python train.py --num_hidden_layers=16 --num_attention_heads=12 --norm="rmsnorm" --norm_place="pre" --rope_theta=23900.0 --qk_norm=true --attn_scale=0.21 --bias="none" --extras=["capped logits"] --optimizer="muon" --batch_tokens=[65536, 131072] --max_seq_len=512 --doc_mask=true --train_tokens=493300000
Each number is 128 + 32 x the weight over its row's rms, rounded and kept within 0 to 255. Layers, rows and columns count from 0. The size above them is the row's rms in percent of the matrix's.

# layer 2 attention output, 192x384, rms 0.0639, rows 0-48, columns 128-191
size [100 104 104 100 116  96 107 101  96 107  98 101 102  93 105 108  90  99 100  97  99  97  99 101 102 115 100  88 105 105 107  99  95 101  96 103  99 101  92 100  95 113  92  96 101 102 106 106  93]
[[ 74 163 118  84 124 166 169  99 157 103 139  98 138  76  88 134 166 127  98 122 161 124 131 104 135 152  94 187 110 149  88  78 179 132 112 158 137 159 114 101 106 115 143 135 118 140  78 164  90 166 141 161 119 208 105 145 137 162 146 197  92 126 161 114]
 [132 140 114 120 180 169 121 112 133 126 189 145 132 143  99 112 148 147 149 113 133 122 158  76 102 131 146  92 108 137 153  97 140  70 100 186  85 234 136 112 129 159 152 140 122 102 138  57 156 131 168 100 150 101 109 145 120 137 132  76  43 120 134 158]
 [170 108 149 147 120  94 125  99 163 142 117 116 129 121 129 106  93 117 133 132  95 124 117 201 110  62 152 163 127 134 165 134  93 190 193 131 119  95 169 105  89 113 119 179 158 121 113 116 143 101 133 153 140  49  85 206 191 181 170  93 106 138 152 141]
 [147 165 163 136 188  52 108 167 122  93 112 144 108 114 152 119  92 111  99 150 122 104 173 118 104  93 142 101 109 176 172 153 169 207 111 168  84 167 149 146 140 128 180 124 167 130 144 156 143  89 124 144 153 138  79 109  61 140 131 165 159  93 151 131]
 [130 128 155 112 111 160 177 120 169 151  83 108 113 126 144 114 104 146 125  82  82 150 126  70 154  89 131  88 144 128 146 189 175 147 143 139 115  72 169  91 171  75  60  62 137 174 151 127 182 146 134 199  80 159 111 167 102  62  98 160 123  91 104  47]
 [133 112  86 171  84 126 112 111 134 133  79 108 151 155 141 146 123 117  86 158 118 166 128 132 135  67 167 108 126 144 123 129 141 135 142 177 197 154 116 153 146  75  94  81 150 158 131 130 116 139  81 141 142 180 130 156 148  74 222 142 136  73 130 125]
 [175  98 154  98 185 131 122 157  92 138 119 137  56  95 146 131 134 127 174 130  93 142 141 101  71 158 120 129 111 154 152 156 141  60 125 146 113 178 164 124 119 167 133 190 172 131  39 107  53  82  84 109 103 160 118 133 124 137 135 154 161 168 160 160]
 [136  89 136 152 165 148 118 134 115 102 112 149 147  90 130 100  99 149 132  44  90 100 127 162 204 113 126 127 107 103 119 119 142 148 157  56 141 123 225 128 180  90 139 108 117  99 101 141 196 106 132 125  97  72  25 150 109 146  73 146  43 108 142 180]
 [120 131 161 136 150 101 136 101 160 129 121 117  96 132 157 151 102  91 156 123 100 134 103 108 134 130  88 116  84  94  89 138 207  77 100 127  70 176 185  64 188 130 161 179 154 189  70 102 104  64 105 190  39 115 165 133 132 185 243 119 161  55 145 140]
 [106 121  38 145 144 136 121 193  95 103 144 135  96  81 154 131 111 100 167 141 149 146 121 136 117 126 145 135 150 154 164 110  91  79  29 161 184 164 162  21  63 153 126 235 130 173 159 139  75  71 192 113 120  93 122 133 169 133 152  88 111  87 131 178]
 [115 127 195 149 136 105 124  92 172 171 117 127 139 125  73 158 109 107 142  97 160  98 168 102 142 113 110 117  91 105 112 175  85 141 124 146 176 137  96  99 117 135 144  49 121 149 142 101 105 203 111  78  95 191 140 240  92  80 103  52 119  90  54 152]
 [144 124 144 135 132 157 177  84 113 105 155 125 142 136 135  94 106 125 138 132 137 144 135 142 145 123 151 131 104 146 167 107 170 178 141  44 171  14 101  87  88 192 138 105 153 158 124 146 155  64 119  72 175 143  73 110 177 162 107 152 128 161 140 169]
 [118 127 120 130 132 125 137 119 162 129 140 154 105 128 182 119  98 113 166 144 141 163 105 138 159 139 109 157 106 150 124 135 209 189 121  79 124 106  76 141  86 178 119 210  93 202  89 156  92 140 106 119 157 194 196 127 107 123 206 115 111 112  37 147]
 [140 115 125 171 102 191 133  76 157 136 145 115 164 104 138 175 121 131 129 206 121 123 126 116 115 123 186  92 142 160 147 105  51 134  96 109 160 130 146 145  61 133 159 205 153 111 132 136 124  80 156 122  61 156  84 139 118 135 110 147 157 153 131 139]
 [143 138  87 122  96 171 106 178 102  92  69 165 145 106 116 102 129 151 151  86 130 123 158 128 142 117 210 184 138 101 154 129 117 182 209 113 108  64 143 197 108 138 188 134 190  85 121 162 131 147  49  99 128 113 120 104 154 197  53 139 182 199  97 202]
 [131 184 102 136 116 155 140 161 131 143 170 128 123  79 104 119 133 139 112 116  85 122 146 127  80 146 112 150 131 151 150 133 159 156  84 101 157 194  90 167  85 110 129 156 146  76 140 118  73 124 103 129 236  67 139 159 155 134  97  40  78 134 127 152]
 [112 159  87 169 130  84 146  90 128 145 140 134 117 129 152  87 137 129 121 109 116 163 105 191 130 100 116 125 114 112  72 135 187  65 187 154 140 159 169 161 173  37 148 123  66 142 146  93 205 108 159 104 107  85  93  94 185 158  54 174 220 110 138 127]
 [122 151 123 107 161 145 149 116 133 140 167 150 144  89  74 120 147 103 131 150 147  88 130 138 116 180 141  67 158 136 133 156 101 114 113 162 134 104 170 107  99 174  71 106 167 129  74 123 128 112 121 136 129 132  64 156  76 107 191 111 149 128 167 130]
 [ 96 145 142 119 140 122  73 138 139 119  65  82 131 108  84 102 115 146 116 100 130 176 150 164 124 123 132  76 141  47 112 167 128  68  28  78 152 149 113  46 105  98 134 174 123 120 151 120  93 143 142 128  87 157 163 113 140 103 120  88 166 178 158 143]
 [182 116 162  94  91  77 144 127 133 151 132 119 161 112 169 120 103 151  97 104 153 135 126 141 165  78  84  92 130 104 111 152  96  95 144 135  81 146 189  56 126  63 132 144 126 115 121  92 115 103  83  75 122  49 113 107 130 104 121  91 111 158 100  90]
 [ 91 138 119 158 150 152 137 118 152 128 126 114 154 149 126 125 102 164 127 163 124 125 145 110 136 122 116 138 141 170 140 110 163 129 143 113 127 112 104 114 164 122  79 125 134  75 113 173 149  99 148 151  81 178 102 145 145 154 149 191 145  98 154 138]
 [112 157 163 187 148 135 173 116  70  97 191 133 142 110 122 120 130 123  87 163 182 153 101 152 192 123 150  96 128 152 105  54 116 101 117 118 149 122 133 125 180 199 153 180 105 155 122 138 112  53 153 183 138 109 132 106 156 190 140 160 170 156  97 186]
 [114 124 132  61 128 146 133 130 116 143  99 142 166 127  92 132 157 126 149 127 158 106 115 109 161 113 127 155 114 166 149 218  83  66 148 167 130  95 129 142 120 109 172  94 180 141 119 154 175 109 141 156 133 151 134  98 166 111 138 112 159 106 102 141]
 [151 118 126 117 150 160 100 139 115  93 131 131 128 118 123 136 123 100 147 118 157 122  84 203 151  99 118 124 167  92 133  87 154 182 169  82 109 218 163  40  67 119 128 142  94  97  68  93  91 100 166 154 130  64 103  61 168 191 112  61  63 135 117 115]
 [178 161  90  77 131 162  85 108 137  90 105 128 170 157 109 129 190 150 136 109 149  69 114 145 118 181 158 159 129 118  93 138 153 141 160 176 126 136 133 151 196 190  79  75 127   9 144 141  74  98 163 192 107 144 172 155 123 147 214 179 144 209 110  83]
 [102 125 140 123 151 124 147 121 155 139 123 163 163 107  82 133 160 155 108 142 148 143 100  35 166 146  76 169 133 124 100  97 146 149 198 190 142 159 126 191 119 164  62 136 129 159  91 112 134 175  94 181 157 130  58 147  46 151 122 134 128 152 141  91]
 [123 148 109 154  94 122 106 148 140 117  88 104 113  99 165 136 136  95 118 155 100 121 156 130 145 156 162  92  61 126 110 117 167 183  55 119 111 192 108 147  74 119 134 139  98 163 180 105 111  69 136  83 134 183 156 115 157 121 107 151 117 143 156  91]
 [ 72 160 144 157 138 181 123 110 147  94  46 123 117 142 141 160  97 114  91 151  83 160 142  89 177  93 133  90 127  97 156 148 156 137 166 140 235 162 166 181 146 105 152 201 117 171 136  95 154 116 137 139 143 136 131 155  79 111  89 125  99 201 150 154]
 [117 179 146 138 104 125 130 128 129 127 194  60 102  75 118 139  93 185  99 116 122 134  75 134  89 176 115 107 120 168 117 178 122 241 148 100 129 102 105 166 147 119 101 133 115  92 176 127 183 170 118 104 176 128 123 131 152  64  83  73 130 175  87 107]
 [149  72 125 195 149 116 106 152 128 140 144 142 100 161 184 147 133 101 119 135 126 130 163 111 135 101 124 106 126  94 147 141 122  56  90 116 143 167 139 109 144 164 133 185 175 108 118 106 103 143 174 109  74 104 196 122  56  93 156 111  70 149  99 200]
 [124 142 140 105 146 133 117 128 150 144 137 136 171  61 111  99 139 102 128  94 150 118  99 138 105 143 114 187  89 150 141  76 127  64 128 124 129 113 153 106 217 120 170 178 185  62  78 138 136  99 167 116 128  68 159 115 220 150 136 150  89 215 113 224]
 [119 133 143 172 143 157  77 117 109 138 127  75 138  97 165 139 124  99 150 145 113 154 138 143 145 101 145 158 143 129 129 183 121  96 146 150 205 157  61  94 125 136 146 108 166 136 147 180  85 115 138  81 110 144 171 126 152  56 159 178 134 130 129 208]
 [116 160 117  98 147 121 116 150 108 150 142 119  96 119 185 146  91  86 110 140 161 103 155 125 137 109 132 119 131  91  79 102 176 128 134 124 190 127 122 163  97 134 141  89 137 144 116  73 104 128  72 135  87 137  80 156 179 128 132 121 143 175 148 113]
 [ 88 126 133 134 101 109 134 148  94 135 130 102 126 117 101 193 169 144 121 149 164 168 171 147 139 154 151 154 115 113 146  82 113  93 116 106  78 135  73 130 155 168 100 145 126  87 145  53  89 107 162 125 146 112 185  77  25 129  79 159 171 139 202 198]
 [112 130 126 181 139 139 137 162 112 124 140  82 104 140 107  63 124 110 114 127 178 113  95 140  80 137 166  93 151 175 183 160 153 119 159 226 147 156 133 153 123  79  76  59 120 103  54 115  51 104 105 135 180 131 103  87  58 117 142 139  94 105 155 167]
 [165 101 136 102 107 141 116 142 148 132 138  65 108 147 119  89 109 165 119 139  72 145 105  87  97  86 139 124 112 133  94 135 126 132 214  46 137 100  73 135 112 147 110 141  96 125 151 193 117 178  17 104 130 148  74 117  71 139 111 133 109 131 134 137]
 [125 112 134 125 125 122 153 140 111 149 128  64 161 154 108 129  98 123 115 115  67 109 136 123 110 135 153 116 108 162 183 128 120 153  73 144  17  79 170  90 138  94 153 121 117 211 128  68 103 160  24 127 109 148 189  74 124  71 119 115 185 114  82  99]
 [ 54 182 141  97 151 149 112 172 141  85  96 153 176  62 104 142 166 144 117 113 116 131 147 113 112 156 116 145 100 126 133  90 137 191  84  58 121 158 178 113 130 170 130 161  98 168 129 106 159  75 129 132 123 128 193 147 201 111 163  71 196 151 119 130]
 [127 188 141 148 127  87 108 133 135 177  98  90 144 143 124 149 163 121 119 133 154 136 127 168 146 131 181  83  99 153 133 111  66 108 100 211 121 106  88  78 149 143  89 121  99 173 105 155 109 219 114 128 126 138 175 136 113  93 141 175 178 137  87 137]
 [151 101 121 153 118 102 108 145 133 127 128 118 101 111 171  57 105 136  76  98 118 186 169 203 178 153 135  94  83 134  78 123 100 131  41 210  85  88 156  62  50 148  54 122 147 122  64 119 100 158  51 120 138 168  95 146 158  91 152  79  83 139  80 145]
 [128 145 189 127 124 127 136 170 126 130 144 186 130 126 194 128 122 119 109 103 135 169 157  94 145 108 113  80 121  87 121 151 134 154 115 153 117 123 198 139 111 126 188 123 144 165  96 195 116 151  80 125 139  85  98 153 143 149 110  95 185 202  68 119]
 [136 140 174 144 121 128 110 107 130 146 120  92 147 139 124 122 185 144 142 117 113 147 113 127 113 130 126 180 128  91 117 137  70  76  45  96 151 170 128  60  42 122 182 208 111  89  66 144 166 153 160  93 156  50 171 113 165 100 171  11 133 130  75 141]
 [139 130 122 104 117 108  85 141 105 118  83 117 112 170 119 123 150 141 158 105  90  65 129  91 148 127 138 118 100 106 194 158 119 138 195 194 173 147 134 168 154 143 113 150  42  98 132 129  54 125 105 158  86 184  89 106 140 121 157 199  91 123 137 153]
 [152 181 118 118  91 121 149 146 130 163 172 121 118 124 114 188 124 166  87 115 169 161 127  93 192 164 151 160 181 120 108 130  53 171 158 139  51 150 142  43 181 165  99 157 168 130 125  45 138 130 141 108  75 142 150 189 138 125  66  63 108 167 134 120]
 [157 124 123 186 133 130 100 190 131 185 149  71 169 133  74  96 187  87 169 113 178 103  93 102 100  88 177 121 106 144 145 148 140 199  96  99 159 133 143 110  78 187  50 120 110 129 136 136 105 181 150 127 118 115 135 179 155  99 141 184 112 127 111  81]
 [ 76 111  94 168 158 156 139 154 106 148 135 109 137 121 177  91  78 124 121 127  93 145 150 159 164 129 214  83 152 114 110 174  86  78 180 181 116 139 142  89 189  86 150 150 134 106 163 127  61  86 115 176 104 154 157 134  97  91  76 136 191 128  76 124]
 [138 154 166 134  92 110  94 132 163 183 144 130  77 168 185  97  91 114 146  79  91 124  92 127 148 161 130 169 100 109 135 116 194  95 124  41 148  97 135 156 146  70 206 112  75  87 126 125 235 134 149  98 149 174 166 209 125 149  44 137 148 185 101  84]
 [113  72 125 136 143 124 113 154 117 179  91 117 147 121 162 149 101  97 130 132  98 161 140 119  97 146 184 146 166 187 167 109 168 152 147 171 176 218 168 143 145 128 117 113  79 173 110 111  65 186 104 155 177 166  66 159  54 155 124 185 122 100 103 154]
 [120 168 116  67 115  96 114 108  80 165 134 157 115 159  86 135 127 101 119 141 166  96 120  88  90  97 108 141 107 127 176 137 129 133 106 173 117 148 158  74 129 125 115  89 160 139 111 154  96  90 157 146 200 189 204 140 158 166 115 142 119 144 141 162]]